config = dict(
    n_layer=12,
    n_head=8,
    vocab_size=16384,
    norm='rmsnorm',
    rope_base=24600.0,
    bias='none',
    init_std_qkv=0.0539,
    init_std_o=0.0539,
    init_std_down=0.0,
    beta1=0.9,
    beta2=0.99,
    weight_decay=0.23,
    schedule='cos',
    seq_len=2048,
)
Each number is 128 + 32 x the weight over its row's rms, rounded and kept within 0 to 255. Layers, rows and columns count from 0. Numbers have three digits each. The size before them is the row's rms in percent of the matrix's.

# gate: layer 7 MLP gate, 1728x512, rms 0.0525, rows 794-860, columns 448-511
# up: layer 7 MLP up, 1728x512, rms 0.0547, rows 794-860, columns 448-511
# down: layer 7 MLP down (transposed), 1728x512, rms 0.0401, rows 794-859, columns 448-511
gate794 106:115094097126109157164132157175209214103092134144094143111086133169114163083083117105138112105105116183117177187072151124097088169135157127134078139129120110143142131189154085101117136079109112
up794 100:102116099109082126148073113160191149106141061152148175195128126158117142136128097133137071084149137113171142073132118114144093132103154128101138139133150144154146100022149123085149134142152112
down794 104:102115200140132147094150192109098130037138172105054119119145073185152132105111101113148144158081096072138062138150146184094130137109150128122139150145105168142093124183094158164086124114107179
gate795 092:146209200191108163137118107154180105071118112153086152130117161133170118108095179131140105130141184134157148189144143139087106108095153110160107132136095117142182104101068094120101138087170155
up795 088:121143105103058086119118109059061133143099153154130137175213114125117142137076077141135137130105089121101140128129126147142181143107100107144094142110133184109114101164176122123179063162123103
down795 092:165109113144137154068142099139171122100212115187089144136083145148163145153183160101058096159094160134112127124160111081115059111164126115116109177108146095126141181112102108089135112106136135
gate796 093:160074110156157104123103119161144073115137092148133147137121110067118111125110159107099061124094178136089117140158143141140098095116100136136047158080186123108109108183146086104090135171091152
up796 092:108143107104119130160156124149125183082125132177093129101162140182156120066127140216152106129208145127096198140063143097129131214131124104125136140138129125153148118136149133114157118072208114
down796 088:145109145174134083113115150139091122177140135178127146194091178087062075137134123067104105133099130177082113099182095106134069091163057137155055081167129152154089160137081092137133161175064070
gate797 090:152144111053156122152098167154138163130165117091071153135061042121144085126150112151105118158109098085137082123119157093106099075139166122159196085163165100140153136145141080112110131126129122
up797 091:119102144134140160166102154171156125203116088162177106132110161102153175090095182111174106133185196112152162169135102105101148180152152118150125148099124105139111113159081136080123168100205199
down797 089:039135124109095140123096135129192110124140123101139171101133134144071129112111112172142078108117082183132160128099189139127139103094169139170157140100096138111141142128146143079129161139088167
gate798 087:201119134138099106130123140140139103203101118117086160149096165055173178112126092167136197146127079148122162071092134137131140161130158181177117157109155087085150101119138141170190126085120143
up798 090:144139147138113144155179138172086133132191139121053084127084109138181092096122112092161109109086170055102136096089127159106123132190113073124122149137117174061130119126153127146092145081133139
down798 080:111157134199136112122155134140133113103159123172119117111100103147168131164149119194133156104149188089109126172111106132156163096106133101124165101152128114172157159083074103162091076113147034
gate799 095:119136093162139152120177071136107117119135134130183169120115085148090090129109108140112113124189134122096131171120117104112159090134119139200066175168157137132147102177173109117153109163088130
up799 095:125132109155036093164108083121185099157074094148102122156120149220145201140126130126170104180130107192148093182139142093149106182144140135119163143134138117133154130097144170151084128118101113
down799 098:107179121128150142094102032111101137107149125152073179146107191094152125153085132127123125115159101114061178174142117108115188127150106078128164155173154182107152175142095138118106125171115146
gate800 108:112130147114136168133124121105107126184119122117129116113096086134189093136067197146152142132132099150138118169126124160123130121144137148110106090108133102131180106125140148089120182160210096
up800 108:155167122163109152149153131129132123133122116200074115167084149192110155094167223122123142175133165099108146171153095130091190110105109181130162116119095115135057124127117117178150155109147120
down800 108:111090118102132109124113128093098150131146088098157150099135129181053135125127133166165134119135091180100125141165110161138154076160136099121099110118115126111170144094175111158134142108091111
gate801 107:139126062167088098157139148135162142108123125186149107115121092104156146158069129144144113105183117155158107165130080124136199163120225101139224149073169134124166113122130121068109107134115084
up801 114:170117099160094109122103088119088099075151123113143128149138118142081140154105109077174112109127216142113172174148112184136085099183161090081188156077150118108107160161135092086077129122143183
down801 106:138105160129110107106030133163159140111164147132164063166120142145148100135086168082120069115094140133109107169094106142131075151123162122173157135130137204154104071120133103086125145136129148
gate802 103:087114155101137154130175116104127155077110138123106141125131149162099150156082092173121124116069140143150132124168129106075149131143126098139135159207136132142108222163079083111144141131110101
up802 101:147118117115130124116122118138172065138091150134111111108142144095155096172148132113133106086105174107156176132169133130146088080158202097105098159125137157127107146086147078097103150172139118
down802 101:160074147190063152097124109144107163060127089129094125071097170125170160122096084119178128114127082125159060171141113128162163191127114135142083134166064077117112091108133204128158107135158103
gate803 098:140110172118093153159123084191172100067118117134126120194106154196144161169125150119091116124131183161149113130119114140152100051097156098113135108153186171163095066146072154123092119141182176
up803 099:157162083073138136086118100090138109147092145116191128081159136081106094141107119163168090134115130094102113074133089108142150147084091107156123081150082148124160097123203123108137114131115076
down803 101:111143093125054100130120158122158112224104141185082167160121117112162145084152119114134130106104125208109157133123120128122128104163121101102100074123141141141125124108129084134125179182139206
gate804 110:170139113107111122095126134161150144056205117194091203104127151184098071098133174128138121160089115126126106166108145135111194134131171154145123187127153140203161083108126057109157152118125135
up804 121:120176149146095071115120140155168137096136139154138188194081117152183102142177134130124144099090147061167084136126125141106173132121144167075142135147151092150155140169138086130147170094138133
down804 104:116166140159125171118094146142123099090191125084164177129145080078094099139199130062094129154050145097127139159142093169191136135142118118086182120177150181123128101134144105158103057151124099
gate805 085:168111047121117125074161129113160080137100140124150135114160126157082131075106121080086095106133176141121147100108075147155099140132091170133109115143090163137154113145105145105103088151130121
up805 083:136097143184160146083097139110111102143155073141141159113148123108114110114121131073088127145133050089113133154151125168136153187092124149210077147138169143157107105173131125162132227171101181
down805 075:149130077114147007140158139089163153135112197071099107103127112176148105208155144075143143197101119124123084184161079131102108100173139102081150122102136092099084214136111123158066124126132102
gate806 104:103191127142111144164119116134107113147138136145135180071156134088081180210070136127133133150155074137175088155107161142163059084131125112151127159163127153122130094160128145128128071111166135
up806 101:139134140147164152122087110162212156127101139087147140164101100232086077144146117169130144073186153123094156138139130131192142095143112142178141170163128130143151186101179136181138140120126131
down806 103:140142175149168160167091130151120083127096101081102129149178181178077077154075120125155155111142103164115078216142116131138075148108152086142108126168091111093187162145144113138147132053117129
gate807 092:104128114134111167202128095089154066113130080229120159141123121127134154134115162118095150134147123129108137118107150124146116144155164127187104157140160085123113154093141082057090114174145052
up807 100:159123116116130141102117111154099149149170166131116123118104160176111070130113094148138074163108145069152125187131104135117124136196155161117129103135136134178145099134083160142149112100129187
down807 100:064168123120137154112074138157094152194155156170143084155128104113080194107079093149160083099116086170115091170147159163142114172185158125131082185196171100162113148142157131161171118057103103
gate808 102:136138072092136153151135089074106116156157162133167193190124115110114111134160118158127122134146168111193149132142145148147117073180031124098144097174229126096046155171102123092095183075012150
up808 096:107138110203145165148159196074103096127151158085162095235185099121154060079178119077148114170123168164142104168104100131099123123145116156125126119096112105153102126160127107152115155092077120
down808 101:092127154092110164137144077112133147121128134095116134145091125153095089098108098138152186089121118116123155162089153117162098148064133121125114131118135145117099148149162136130157100188110151
gate809 104:179080124093161113075048111061116175101093135158139111172163139127120112213063167140129087112116093114151131185139136134189109148093164146151151112143083128084104112165123152215133135109158089
up809 104:095108094096119095101122112123128146079116111080157105130171116061137123141134194118050127099150125125071148109095184125133145119075163148113082030108085160110106129171193217141113090145065131
down809 105:149127134115105088184175128162115066086155087171099179087123123129164138146104133107132117112183055066130144143165182109101176128190169131175091148098160152120157146048142162160154165129102104
gate810 103:111132137192114201142118125120138098094172165094070165137109123115100199179140197082123120166072153108202147204116124078129109115122134094135100146116118136071175117144138048098092082171061124
up810 102:153114187177150104150129188218099150106112129136128177131105112112114147091101224178088189174154145129079113177106084071087134103157105083110136108066113122116160126128138132140135134161177085
down810 105:115187185090117118137135163061142104105136157130080099150160156129087116140096109110072140161122102127115154116165185082090167145154117159162161131162118100168116094148110145137131126139174178
gate811 102:133139146119152133189122009157114107077197107187067159137165109132122084187158053113116126156140156053128113117098111127098117127138118163147166160151153143113146124130094081130060099121135101
up811 102:104147085100136173144084086171158134130179148112088145082122070150145077164108123094102120166153112096121107122118118090103091191113073088125116151153121143085141117117121159097121141165127135
down811 102:102089067171158116134126040129148083097089093152189121109084127106149127110175168094104175070103139141114103123093107190123181118059180142096157132120139160164134145206156116158134061120107061
gate812 103:103155108124102110167127130111151083174134106169160211107109121116125118166115113160111078170075162214112185151105116095124113127136153096145231088150118081136170082106161102118129098122136084
up812 102:125114172155144204127157180117123163147108152083114122124090127122139146093114131127135106095119141023096156080122152128100163158084114122119113190116153159172126167189125132087155116152120126
down812 104:110114100153122129113158109108097150122101115145101108115154163127143166144140125082140111084127135067095159094154140218121093128140168084143182135133115096153123129147144095098098117097146137
gate813 109:097123066126103196163119111129088128126153099147111128126091175150152230117133094133118105111132157140147175174141169127083115079145117157134129102145125147167143196096174178075133100173110149
up813 115:156143134110107110114153131106116163122155185081180131124089150178115128149057155172164106090159128150130154165126187128089091130087126156136074085110140144155131144121198183159083118181133047
down813 117:077157109127152105111151144090139101164089132125122206147098121146142140138063101097075101122136116148144095143109110146174127097191153126179161171141149104104185078097079107123145143118084098
gate814 104:101110142078071155113148093153105079072074123094134082124179155101154175128096171153093160122096085129126163109124128110189066167123147148101104120120127118159137079139129117150166137082107103
up814 100:118150062124168106128118134107170128089094091107149108125088090137078138152077111111176130101116229115143145140131151166141106077121123102094120101109143100156122194092172118164127123142071133
down814 106:134079155083094137194096141138102125119123109071163086148114017120198142100135134199161136097147126061089118111113134165115146123132137098093134121128112068144171086159109110103182109085112131
gate815 085:146175143145111163133128147145122133095136109148131171104133140121153098167138094148080071148110102135153126194117134133108166122094067165135170162101125110117090141109148121083146098146117088
up815 084:106112121126150118206119144097124179096110166096176161117106086162128148098079173143111094102129128128120173088089138122102139145117174116178131165185061173128158112175098128159167123171205124
down815 081:148114124159174091078118112123085064118141129188132113147145134111155115193117107103134102195115119141145072202193050126207140106143157091110118159148138103128110177092145080138106108104054183
gate816 094:144183120130183120138085111082147126065049096095109164115179151113142125127071074157126111105137079127113174114124072086095112156109116089130119129175070136077109162136156127191101153182000107
up816 093:166087187162175123138115094151078190116152160127187114127095118178192090191155132162104097123076143145121144081125150132125096101096159103166089165058095163094154127138100141157122116136113154
down816 092:093159143121118118117093118129120162176122161114129156121164182110076095134136127136099116184157172134148078111165064179180149127164112140132138107199149118101134161165144107152117049110124136
gate817 103:124150100129122116192129084087137164162115152175178128149145117164116098160135116138163128164130093147138153189156127141125152146176166139134140146164156150115118142135066110155176128123155104
up817 109:140129142162095099111164100060197128160106161155144150124126134157128180177123112127158103140162125155204123088112140154180151170177156106099175128117132111126129113216151126111133133112121160
down817 106:115120159107161090115106104124183144102079125064124139111145200177172100114138147086168091097130066108106137126129164177158134128149071169110137128077134092113112134183172145106094119169102148
gate818 088:128148135157153162161118135109105129133127130129168154133097153088119172101123090131129120082150124073140085158169132112153103143129091143097119154191186137165118104091074139148137085090155117
up818 088:098072132129085141149105115154128136109094136111094163160164119116148098127085140202127107114099150123122143151112099090116101118141116125165200110156093145143120167225181135092107126154099117
down818 087:116111124072126150122134052161175162100124141098098088135104125137146082159087157138109101098071112137077139192139114167135113101123152255125137044159183084106146091109116157108109144134078099
gate819 092:132084135187092126158111129105147208030114193110124106136093186204141112104126158153153076130108126088181094144158200136109133089152104131109120129152123131096143162136161117195182156137073155
up819 090:129119143095162089104104075209157142053113196110215135117145119136147146186046170197103097064172134135111113103108065105122086114120113042074079087079116120107137163184086167084096126146125108
down819 088:114111119121110098123184086113122202166140141091091119145142110131156084156195138102193144110080130121135111116126107189155146105094189120137086175128151091092112109116109172111118081120124101
gate820 102:137110183096186093147087145084184148138110103148081146103100175164158210158125116111159111126121163151191146091106074091108201124110120212089195138147159101149193179103102096155138123132123159
up820 112:099143116123151099131050117147196117148142181139106110097190103140144089141137167177128148121178086150151159083080130176143134134109110116131116168109111177102114099109186146055117113152129187
down820 109:134117123130157099135085139108134132144140136123082156073139172099162052157142159112138178178136109176128065132102192091162170131102047139136169147147159106143155116090165093101120133087131091
gate821 105:120085119130126138110072114245120180179208143184108174081107160138139133177091164129099135151183119137065135208156106133090135113136123148144113114115125187088093132166138146068152106168145156
up821 108:086101101144129072146139127130117101129116193087123195123151097135122077125148117119095134142197131161087089159137121124104079152114113132170080154092101165138122129171101150151077099119137038
down821 110:133246115068084088135130119111153075176090149140146149107108086110123089185089202106103149135097118181177135143141127098149142136129088128141125114170097119081081160106083129163156159133191138
gate822 102:180120103146119152140175122114090116083134171148083159129076156114131138154072088114086113121190105157093085135154178164075161151201158127128144091141104123168129111116130059086086085189142072
up822 099:147109118109061145127078119147194104100153175132067113160063122136106130082113078150064121147135129089159094152097096123081112069140105057082143140114142089114078146141131157134159159161106129
down822 100:126185118180176132131083112107133118195094171108168140136153105165172096117129128192120146163116130159064192145115147113136167197152158141144127101138122122134086110062071136171149109123115148
gate823 103:074126090127139129147109166081075116152028080153131094118114129132117105159111171095116103133130079155181158108138046150152097142133137131146129080122120134066112158187140098081159122092105140
up823 101:159155143167165153109121153102133136106113143092158154135121117115110164196180088111091124072024108120133163107082078145125087148098094201135138134153100183067135138062111144103167166124144132
down823 104:158171088170139132143127115187175095154207152186118117177126165124102095146171089152141128079142147152144143100145130119093094090091145152138128171072125119139112114149166163081183114116098137
gate824 095:116146075071123112142152142097153204105158198123144121137132121141088134152078171195140107130067110147164149139069105129100193171089123146107109116195160138144249154116141140116160063200146222
up824 098:148152137066081110147132147068148149131092111076127128176094080085100071050112101142128086146104103087134134130123135121140173169151149099091117144076113136113141098103119117121130145143175182
down824 101:068136073089161104103105161143175121163146094060128134140092100067133087147137106116152129144121123077136185126162143090108145118118060151095205132081161127107102154141109160158122105095112136
gate825 103:094165136109093149105075162125183124091074124062050133153112159135183155155134138097101124164170088136157158142198219145141164131105121101101152106146122080147094151142166142153080128159114102
up825 108:141091119154120107121075121136138177126148129080099156108075121145163167159117184125099145184121121090106084177136141132152117133098188113130114065098128112141070164163160123139117132152093108
down825 106:202174183161097137152067115116159126177172167069188154149133136170089121125103084108114173138084132088117111214143141062142156118125120187190145159140050139171040133124164106083141151056080136
gate826 095:148106120169163117179153148122136118090115072161107103082101092065139146161178131130060147141146102142109130153143120141072106092128061147151093197169090158178064149113108182154084120144174133
up826 091:079069172165157103122123174099158164146121091147115054044185134119105175173168134107147083141130058123156158114127083143119107150170147134097133098126096111110121088114128120159184110152081141
down826 093:105199140139099128170100103092009124102116122134186145136146184120140166128119117213172060099120135134145129131128114077137152171172119150105186091146173149078079128092197195112134105087143095
gate827 103:155108106148141117156191109129153135110099130133119161158132116167164102134187135152134161163073175162128219086020142122132185071103103106201164113134105132136130146160097132123107134091190091
up827 098:166155096137094086124139151141119153108103180090130143134111107153115164170137132125143129154151086062104112141138116103174146164145123068123135203150149070146112129156079094124133135141111067
down827 102:125086152136195159182152186141086152118127166146138041115154155060139144155109126099087082128120099206154190098149166129088090081090128156127132096146127122107143128148131215127149047113130129
gate828 104:087135135107186135123146131123140075119136146104162126103188086121105109097121111119087071132071094107127186148171100062112134180149112132134060166161109133129152145126069080111090113163076124
up828 100:155103132111116115065124160091159120108132105121147154131092111160145142209177152162120045096057127106134182080077156095163150146137099090146118190150118124157066099122148119071154132225120160
down828 101:137154183064143135162136143147126094160178135109149140173146108170130163096094132133107131117121131080088138151152131051144133109174172144152144122076186146167124112077130138072143135118113183
gate829 094:144078145092112147160105116218103125153160142157121073096159127094110054154112143101130141095117093156099135117116160144103158088164196080130095179141117125117127076153097107120160122040132111
up829 090:152116141105119131145169163175157166098208145120109079130134129147112135098163157128071147165104098098134136096136108090147117130112122145138111115155110165110121101103104116174160092061098122
down829 094:156046157129144136115090132092112058104130165071107097081094132140159151144133049142123106118116136105148091160091152077118159149131075091165161181141100145082117079139105089127148115172125147
gate830 101:106170136084143148139084147093103079135147096195183117192131122141104081086112171153135137129123150211158045144079145178102127109119127230105121118193129156102141151134100121019137112157105134
up830 101:045127109157109116141074100157064147145172111102110112080104128170135154102095068174117116128111203133119122097097160053146064090129137139119171106160103121132145191098129178124210115070113125
down830 101:108146145052099137100144151112128123083080184210133077181113142137064142111113137104160090142124118132071179122142127205143117124135098098120109175088087098077143104151146159122101113149129099
gate831 105:092139123192110150198123107072117146175127049093149144112121157123069142130131073105149079085074127158146108133052113153174140121129136143140140117152109161145209123169124112134156168155088137
up831 110:145138139139159186126184172128076139036090112162163176125139121135093102080088140116095097095122089117113144110115088121079157106168113124145074139156102129145211147117108128033117187143102172
down831 108:068150129137119186182088128095179160148075137083105134139083147194103088141106145139162113150107144169115115135131169117081079185111120168137103123111133067142092179151089174139117168122131152
gate832 105:157119171098109110066128133122141113125129164142081156199175107123106082107120096079088065118177114172076114124113100140108091128144091101131103107134076193156187155054152102120133133184178147
up832 102:111105122138158159137135108036072141069164200111090143142106088106093094147135146120139132128087133142134116146176077110125097135164085135160076111216160198149122179122121138148145096088153078
down832 106:093134134172088183146131083161136125175147150110150121127124122147129046105125130141127158115127119115166094106121146158141143138147144123136163056158116172104139120129216147114135112106092119
gate833 099:153097105165125156162149073155146133133109099107135152147186158110100124206142130150093132146118137161096094101060153150146190150074069141073101109125164103109163126118072134103099109144144165
up833 119:141142152144108140143122156144089122122138164122146112088134113141171131056140164157127142096116115102142135125090130120130118102113144142147108167113136180181156135120220143085158119132129147
down833 110:126087135148095101124127096117108114121113164110084119166118134173133175137113119190108099097086089170151087075068079124139122112150107123058181185130136153184163160169169119110122109146139130
gate834 112:100149116153134111142184114148130094130175083113132188097130108119156081187157099123113138142157122167142168147141086137149095154142125109152129040158129108189159144146130090148170080147138108
up834 113:147127098181152151114111116101100173106113128150099126097103148129139124128080125154089137091132140190111079150115088060100125105127150107077160114115152072139107095067123135133124146173083124
down834 109:121115130174128147086128131127133100093177127135156142184141127146160159163152119158126139134130160149153149130131158088126140127087084141127168124116131139147143112112157145164119106141157160
gate835 089:100157092116069130162136064109126152087060184147160164134088138109046100126138119147117109162116177139131155129123133095087110097131155100158141075207119157112140136147128106075147155103076153
up835 091:191134141123105137219149090145120187112150122149121161150157102220157086158169122067182143172153113192161103091125096063143085100106154190127152141106129111153206106132106162123134148075146156
down835 091:120097128203165139090135123080113145184141110161102050134134182118140137185099134086097088068127183123151148148098152151180123154179116071136115127194124156140073084164119115182155121187094148
gate836 087:186143120173130129056175158082069141123143114123121112148128132142130173145093103084071124116136124102148174162119109061226142133128110173181169123150107163096123201064131181063112138115146145
up836 089:111109096158142143136077084167141132149166174131164214111148147103106090065138211139145156150135074151118131138094081128199162198066052188125156069162150085171147075133165073128157119146127130
down836 089:144102134168118127158128128135119122111087085127139135090129130164151124150091118143097174145123172105193124201185108095039153121104150119143146115148137135134095152133108132159121160152139141
gate837 103:139139110124137175121141102110128069144147123130114115180096169122071127092091018107122166143106063118112115193143074117146139159176044138124111157088128151199109145166135102112103167179144129
up837 100:169108079142149077212133098128135163124100137162151121175142081210141129177161160139138141159111084152127164137148125181204076117089194035116171108141089105105135124135136072133137139082114097
down837 104:174075115155153109082145134146134180127122228135163136096192114147099129122084202092133177116148131137138089055139182050146178112126126236118130085141101157146125123145099105093188149114187093
gate838 088:138150162140100153073160105126125137123137102137145149204118178154081108125103182123193097081182115127085100113129113119169180112139132115166098088092116109095155099242208150167118132090137086
up838 091:118130158106119133132127171117079102147069032140104189110114122125146091125090156105185137128101132146139138115082147110177107154142114098136114081096087215170169106158082092137125137116143116
down838 089:159139128161159192090114135116116122150152132152114074114100124163140142141137111137127135191121171130105118125090142133096140098138153143119170110117188117157039138095100125107082074121068089
gate839 102:144121131164137099118129143099132116173136172132117141117130168191083110134123138122082100141134106155074148112128107088127132128136153116147111165092108133141161115125081132133151153216166110
up839 099:130175102111128150107042101177118136166147153151124109157124100133132148173113122180167100120132071096077137141088141116126120118120129147159117186132100098132134123106210163149095091155082093
down839 104:146102120090097232140184152160136122125143135048113053118119169135151121145135081159102150140103142107163140180091104103176144152140143111151120181176187166103152129126136107095117136116111154
gate840 097:071125094150117109055127184167179155131142106135134145092093121182083105091154178123108130156183112171100137163137140172133093094051169094163125061149119141157119142146107137155164152158105063
up840 092:106092127163182173139119120141102124140150156154138087115135164150099162113130122089072117087211168122101152146091146136122085067055219129124153100149107130136073115140148119100126153167131129
down840 094:136180163093165125103150094116112146137099121112124084107095156136119109145107096154115082113134127149117091164135098108068121152180077155081159175143116070088094144101107092140146136145180145
gate841 088:125127145141140128124150105094115136180123138172178152109161107129181135073157120185096134154194148155105134162090087140160157178102129196186207088200108131156158122115130142138170144159128085
up841 087:122129160152073160086142081171139144157157097151142142101175129147140083108101094125105082087129147158135138200150064171100063165163117098103172126122194094132144133106192142125070140148077186
down841 089:142037134172123135131117172106088140116122121122138117100150187094152128129138153141086112119150106154114161077142167120137127097085115098141070098142104133128138103117133155133148148135138123
gate842 098:083168087169170134093127120169141158166158061079128140127075145150155096095142138100104174136106103022105155065124103078184110087137110112119164145122150093140122181115075171173092190100138149
up842 094:098157138152076126152131173145136105160139140143091140145118148202132136170153157160124126139179082101086089161108111125125149153143109069114147115086160050143129151169171137131148057157182108
down842 097:114160098107128147112148087114171167169110134105123114134101161064138089143126124133198083086122108132138143081071204121112175079136194100132104055143110193117172151097147118200111098143112188
gate843 109:100103118214150128139194092119168139127172125159108137134115087163113140216141104162032100085140144118105126090129148112113114130163145127117193162182108134129137124133183087088118145110150144
up843 108:127118125165097117108151169124118146210097105095165127075110121126122112154140216175165092168175161133144083091152113109097133112158104090116154131159136093124152140194040119121163116133124168
down843 109:184128130124163118107105079168136163124196141127106142115167159125112160137124128089186084163172156142119152077138062129116166150086158168071080121106114106134171192130139123107110140135075128
gate844 087:146131154188148113157133151138097156128157150124108136126158067147085135169055122125093159083098118152157085124137175135116085099094168124064159125110186134156109131101112124142088092158145154
up844 089:188129133174110134115142137081089078150128102145117119071147144131107157128119191134095123143121170133177141153167184133115077126179108085147120092210098087045101130091178150128164151145114123
down844 084:180114154120132115114142148118160130121125137133133206154161123105072092143064101172075100083122094146118184098163185120148130124056157063140148135139153210132181093208195204140161137156109153
gate845 096:131065095099085170221158170103126124143148142164113160122078135147142141119124120091157126131098123126131140152140119118093146107142170155139124088170130140180138156133079055150193178114092096
up845 091:129200098104130156156110104124097068124042129098147186114116129169147125083163077107139142103153183150106172196134120137104072133161163063119139131105156074130127111139159121082102090172103070
down845 092:137078161173113095081170131088126199125175199087104097169136178098118165097157153083140112111143172131147152114102132138148093098074066149136143070123147167105053101143122199140151171160106135
gate846 108:126169117090123172130132091128114112093126088113111174120108132161081110139098095155146086127120110151144162149068135121083139096146131168189097169143117077134158108099116106123157129118134110
up846 113:176105172121107095154135100164135128077133080175121133126144161142155141155120139103151100106180153109095118155125143160107135147068104106126142104115138100125109117151081132152114148159170089
down846 111:154182082114141108086075065143144177068128108094120118098095139121092107125150136155118091159122072116112120130136156049078096154095131105096126083075042103105114139133113114138151165111075117
gate847 096:210147119167115196117135060151101143098110089181086152114141100084068119147126185136167090204138110112182143150147108100166145084089127145130164180170122135105132067127162064175070119180117130
up847 099:119163155135153094152098154078129143160162212138115146184123170141086185119157089127152091121141159143122115134127126154086152134140142036169126103152126101113177159158099088109121134121110076
down847 102:123177216147114175122188028095088122084104127149082158143090105089151151173160129178144203128111119131090227145186114122123108135172037172120190108202118157128125110132085097165116108145082100
gate848 101:112146062125126149104186158158142186109114152171137141178121135107153164129081104095111132084174148104139127123123159125119087107184112138150131100068168125146132097130111155074141096123122191
up848 100:148113145148157118211120085091090151175098118160127084153149096135101114110080173143116138112166047159146084074091180182102052173145089119130132184158150188119141075181137061139128175183089172
down848 103:145142111104158095127160115131112110107093119128114150119184097141149109123105099114160120065159035178174153077123167154105096144136136153128135096090124092137155101151106070151146094112195132
gate849 108:141081088130057156165101112128124153114042101152083205182106142098155120123085153124137110146121095138190114119106117090116115122094126098095113104150119114173171144129072101130136128117066156
up849 109:115107099136127132154077131119110121122143151166095164180124117147106146111131102140197158154060112050160128121159152091155108147137119086137116121124114161106127089068064182074129168131136180
down849 110:119137181101140115112089081138110117056122104160102145159133110121108128165123129125096153137143127097123112075110117107077068081117144122070129109087124119150110112147146167216140227079148138
gate850 110:147125119127117139162126067178121096133106194095178162096092091103113131159100098146206062086097144140077113157119105132133088138130132117168178163143153103140139134121157138115109108130151102
up850 102:080112091207202106175155146148139131121077147148131111096119184041161126136138093145075077128182124155156161110173165139127119118120112165116124139129138119141137154136125150116164083136172127
down850 107:123194166129103137140075131159125106096125159111091148179110133088147138115130088080159157202149134106175060095105090147118154146087110099170121128027122090139126107148141149175086157165113136
gate851 105:110108121104174098139141130066194120183172166162136157126104113156100065117158153154120074126126096170096218090116109111125116096161113168178153167120136111171152104185114143120127095156187075
up851 104:098122161104130111072084144155133084136156083131065161179131165144118135189103103141160089159146131121110159118117114075201110092096128130175131127134081055135167136120193180148110140147122171
down851 104:135188140109181109118071147143147139108155132138139119110118085116152154112124196188144130179208135171141151120199102115123145117144127126074121123174131125151141138091092115133121127143064142
gate852 097:107089112186138121126125148085104147121117111149106157159164112125109138073116095137129170139121102137169107130140112125202179125113150104155109129108195106148091159161129196136155121175138127
up852 094:114136131157172133162130094101151149117141074129077122157102144149167137104152162133112157213132062090116131108134131122114102152096120120177098184126126129115134141131087142241131162137141179
down852 099:151164122090144139109116118142116194111137141187159190155113155111141104127130067120170096107106118093076115140127065142131159117113140148143110155118131057119151091113147141119143136130140072
gate853 101:127177155196153114114090099167149158099157144132085135091157166113095126103097092183136119131126112120159110125089112182156093129073159104112062193160127104148130158179159134143108091096131145
up853 106:098092136127174098144141144134162129141074179157165150188148108179127138102157096140160097155133147145117136108121088058127114126122095085109190187132147132153099096084147117121221145160125121
down853 108:085103171161133181170165132123158102134118162066109140130106150086136135154115067099150116088132137088141136135058119093129122178125141148153128200136148130109186113122122142190096189163179198
gate854 101:102155198194059159109102171125152119139152116067138106106125137137160096144114087148143137127157093152168121113090148143165186119131171122092135205095118112148136106104190177121127125134106162
up854 101:182154100083100071157093051113182147102112168113099111115105132130074148136117122110138107165119119084059105140162146131146081117069123105112129086137166088101140155132171149160099105180066086
down854 099:150161120232132141099183164096127145131162100100141177145156160168161103166185131124155139115139145182218148101140132046139155119138116188054159154148081151126130124100076116144112142129125098
gate855 106:125120166202105118116126147138167161132118161127042145184117085216087166130125139100133145180130152119156105103122081112110131169115090147151059139124069141189114144124141098150144139065110138
up855 112:165153101067124130172158129160070121133131143158113136130118186134130131082118133128167181161144119138116137152167189150087074113134152159116097118121085187098148145118167068113134140153100196
down855 112:147167162122165158105127161160110119118103123082112079132188087067092089144150143121132119073093134092126159115115115056100187135151104145149125183097125126119186121125176143096169129163144129
gate856 105:137130087099119153136118072129139198131122110089114142124136136122072159177085122101121131184097145144152163130133128168139123135140172077106124098106165156113032139157086122130183135121114129
up856 108:099134081121133201113060156103123139109145142189100142090153117096086114117088140134126134187159070150143079059109186139140150111116160111136104129095143139158106066161105096112145150141103088
down856 111:102136126144138164068162167111124094162104117153120075122135120115163059144124118131089129123107135158114100135155155134118139133154110099174128064155091159134176088044138187163179134139154122
gate857 093:090089069128090085153144140096183067120121098109140100150109195186085176127086072102105127145143201150142097152076129150124138044169152109170028112088115150149131141167114107144092112093177098
up857 097:088164090138160110155180131214127039124114092139158139169125103166164128120100091124142120109126150151074157154131097087111135180103149081185073132142129149092121143100172111136161129131114168
down857 096:123121155164078079084098110085110140094088147128135159103090143140090169099147117099145114139126124161054124138181115183118149062202104103048085137136105118100128158148097130171110111173133038
gate858 108:126136091091093159080118099178158164119087076179108158128120176141115072129133153156143117127083071158100182161115137097079138126116110123172128130114111129144111067091098138116160129162118133
up858 108:123128038138099101110089094079101165149105076057099159109180194125157156121100171110164176129105173120134173131149127175139080122154126127073131077180118113086183122116103119190154132094086143
down858 108:150109189157092138078123148151089125129126109078102072156125119125129152140116156125122114169095188124142085104150101084110117163107141113166105125113092113089132106112087165094154174104116102
gate859 105:117126093078121110134137120160101149118107120100122122145129156087112148191112140239125071193114100095190148124082156148135153063170089112111143108109174100084100206107125149129158118134105148
up859 110:115126133153132133132165151101176088129126130162115066179085198107103168160122126118067144101170128149186162159164137138167206093213083085082113122099137174130054187124131142154092084126079190
down859 105:099176132143103094134179113156108072141120164133158120161130160169171108134147119207130095108166153172150107112149142137126109153092083157122122079187106190118110124147137137150114123141154129
gate860 093:152097094070150128187155080147116171114101147153104085110125109164061104063170105204076126116136133186111142101117194116127111062144118092170115167163093163161122141044084144146138102111145126
up860 095:122138177141144155097120092139108112117133128118175121153108072143121168155127194189180115086194145106096127125125184161154095173104145129138214079113111133072127156192134172141158156137097079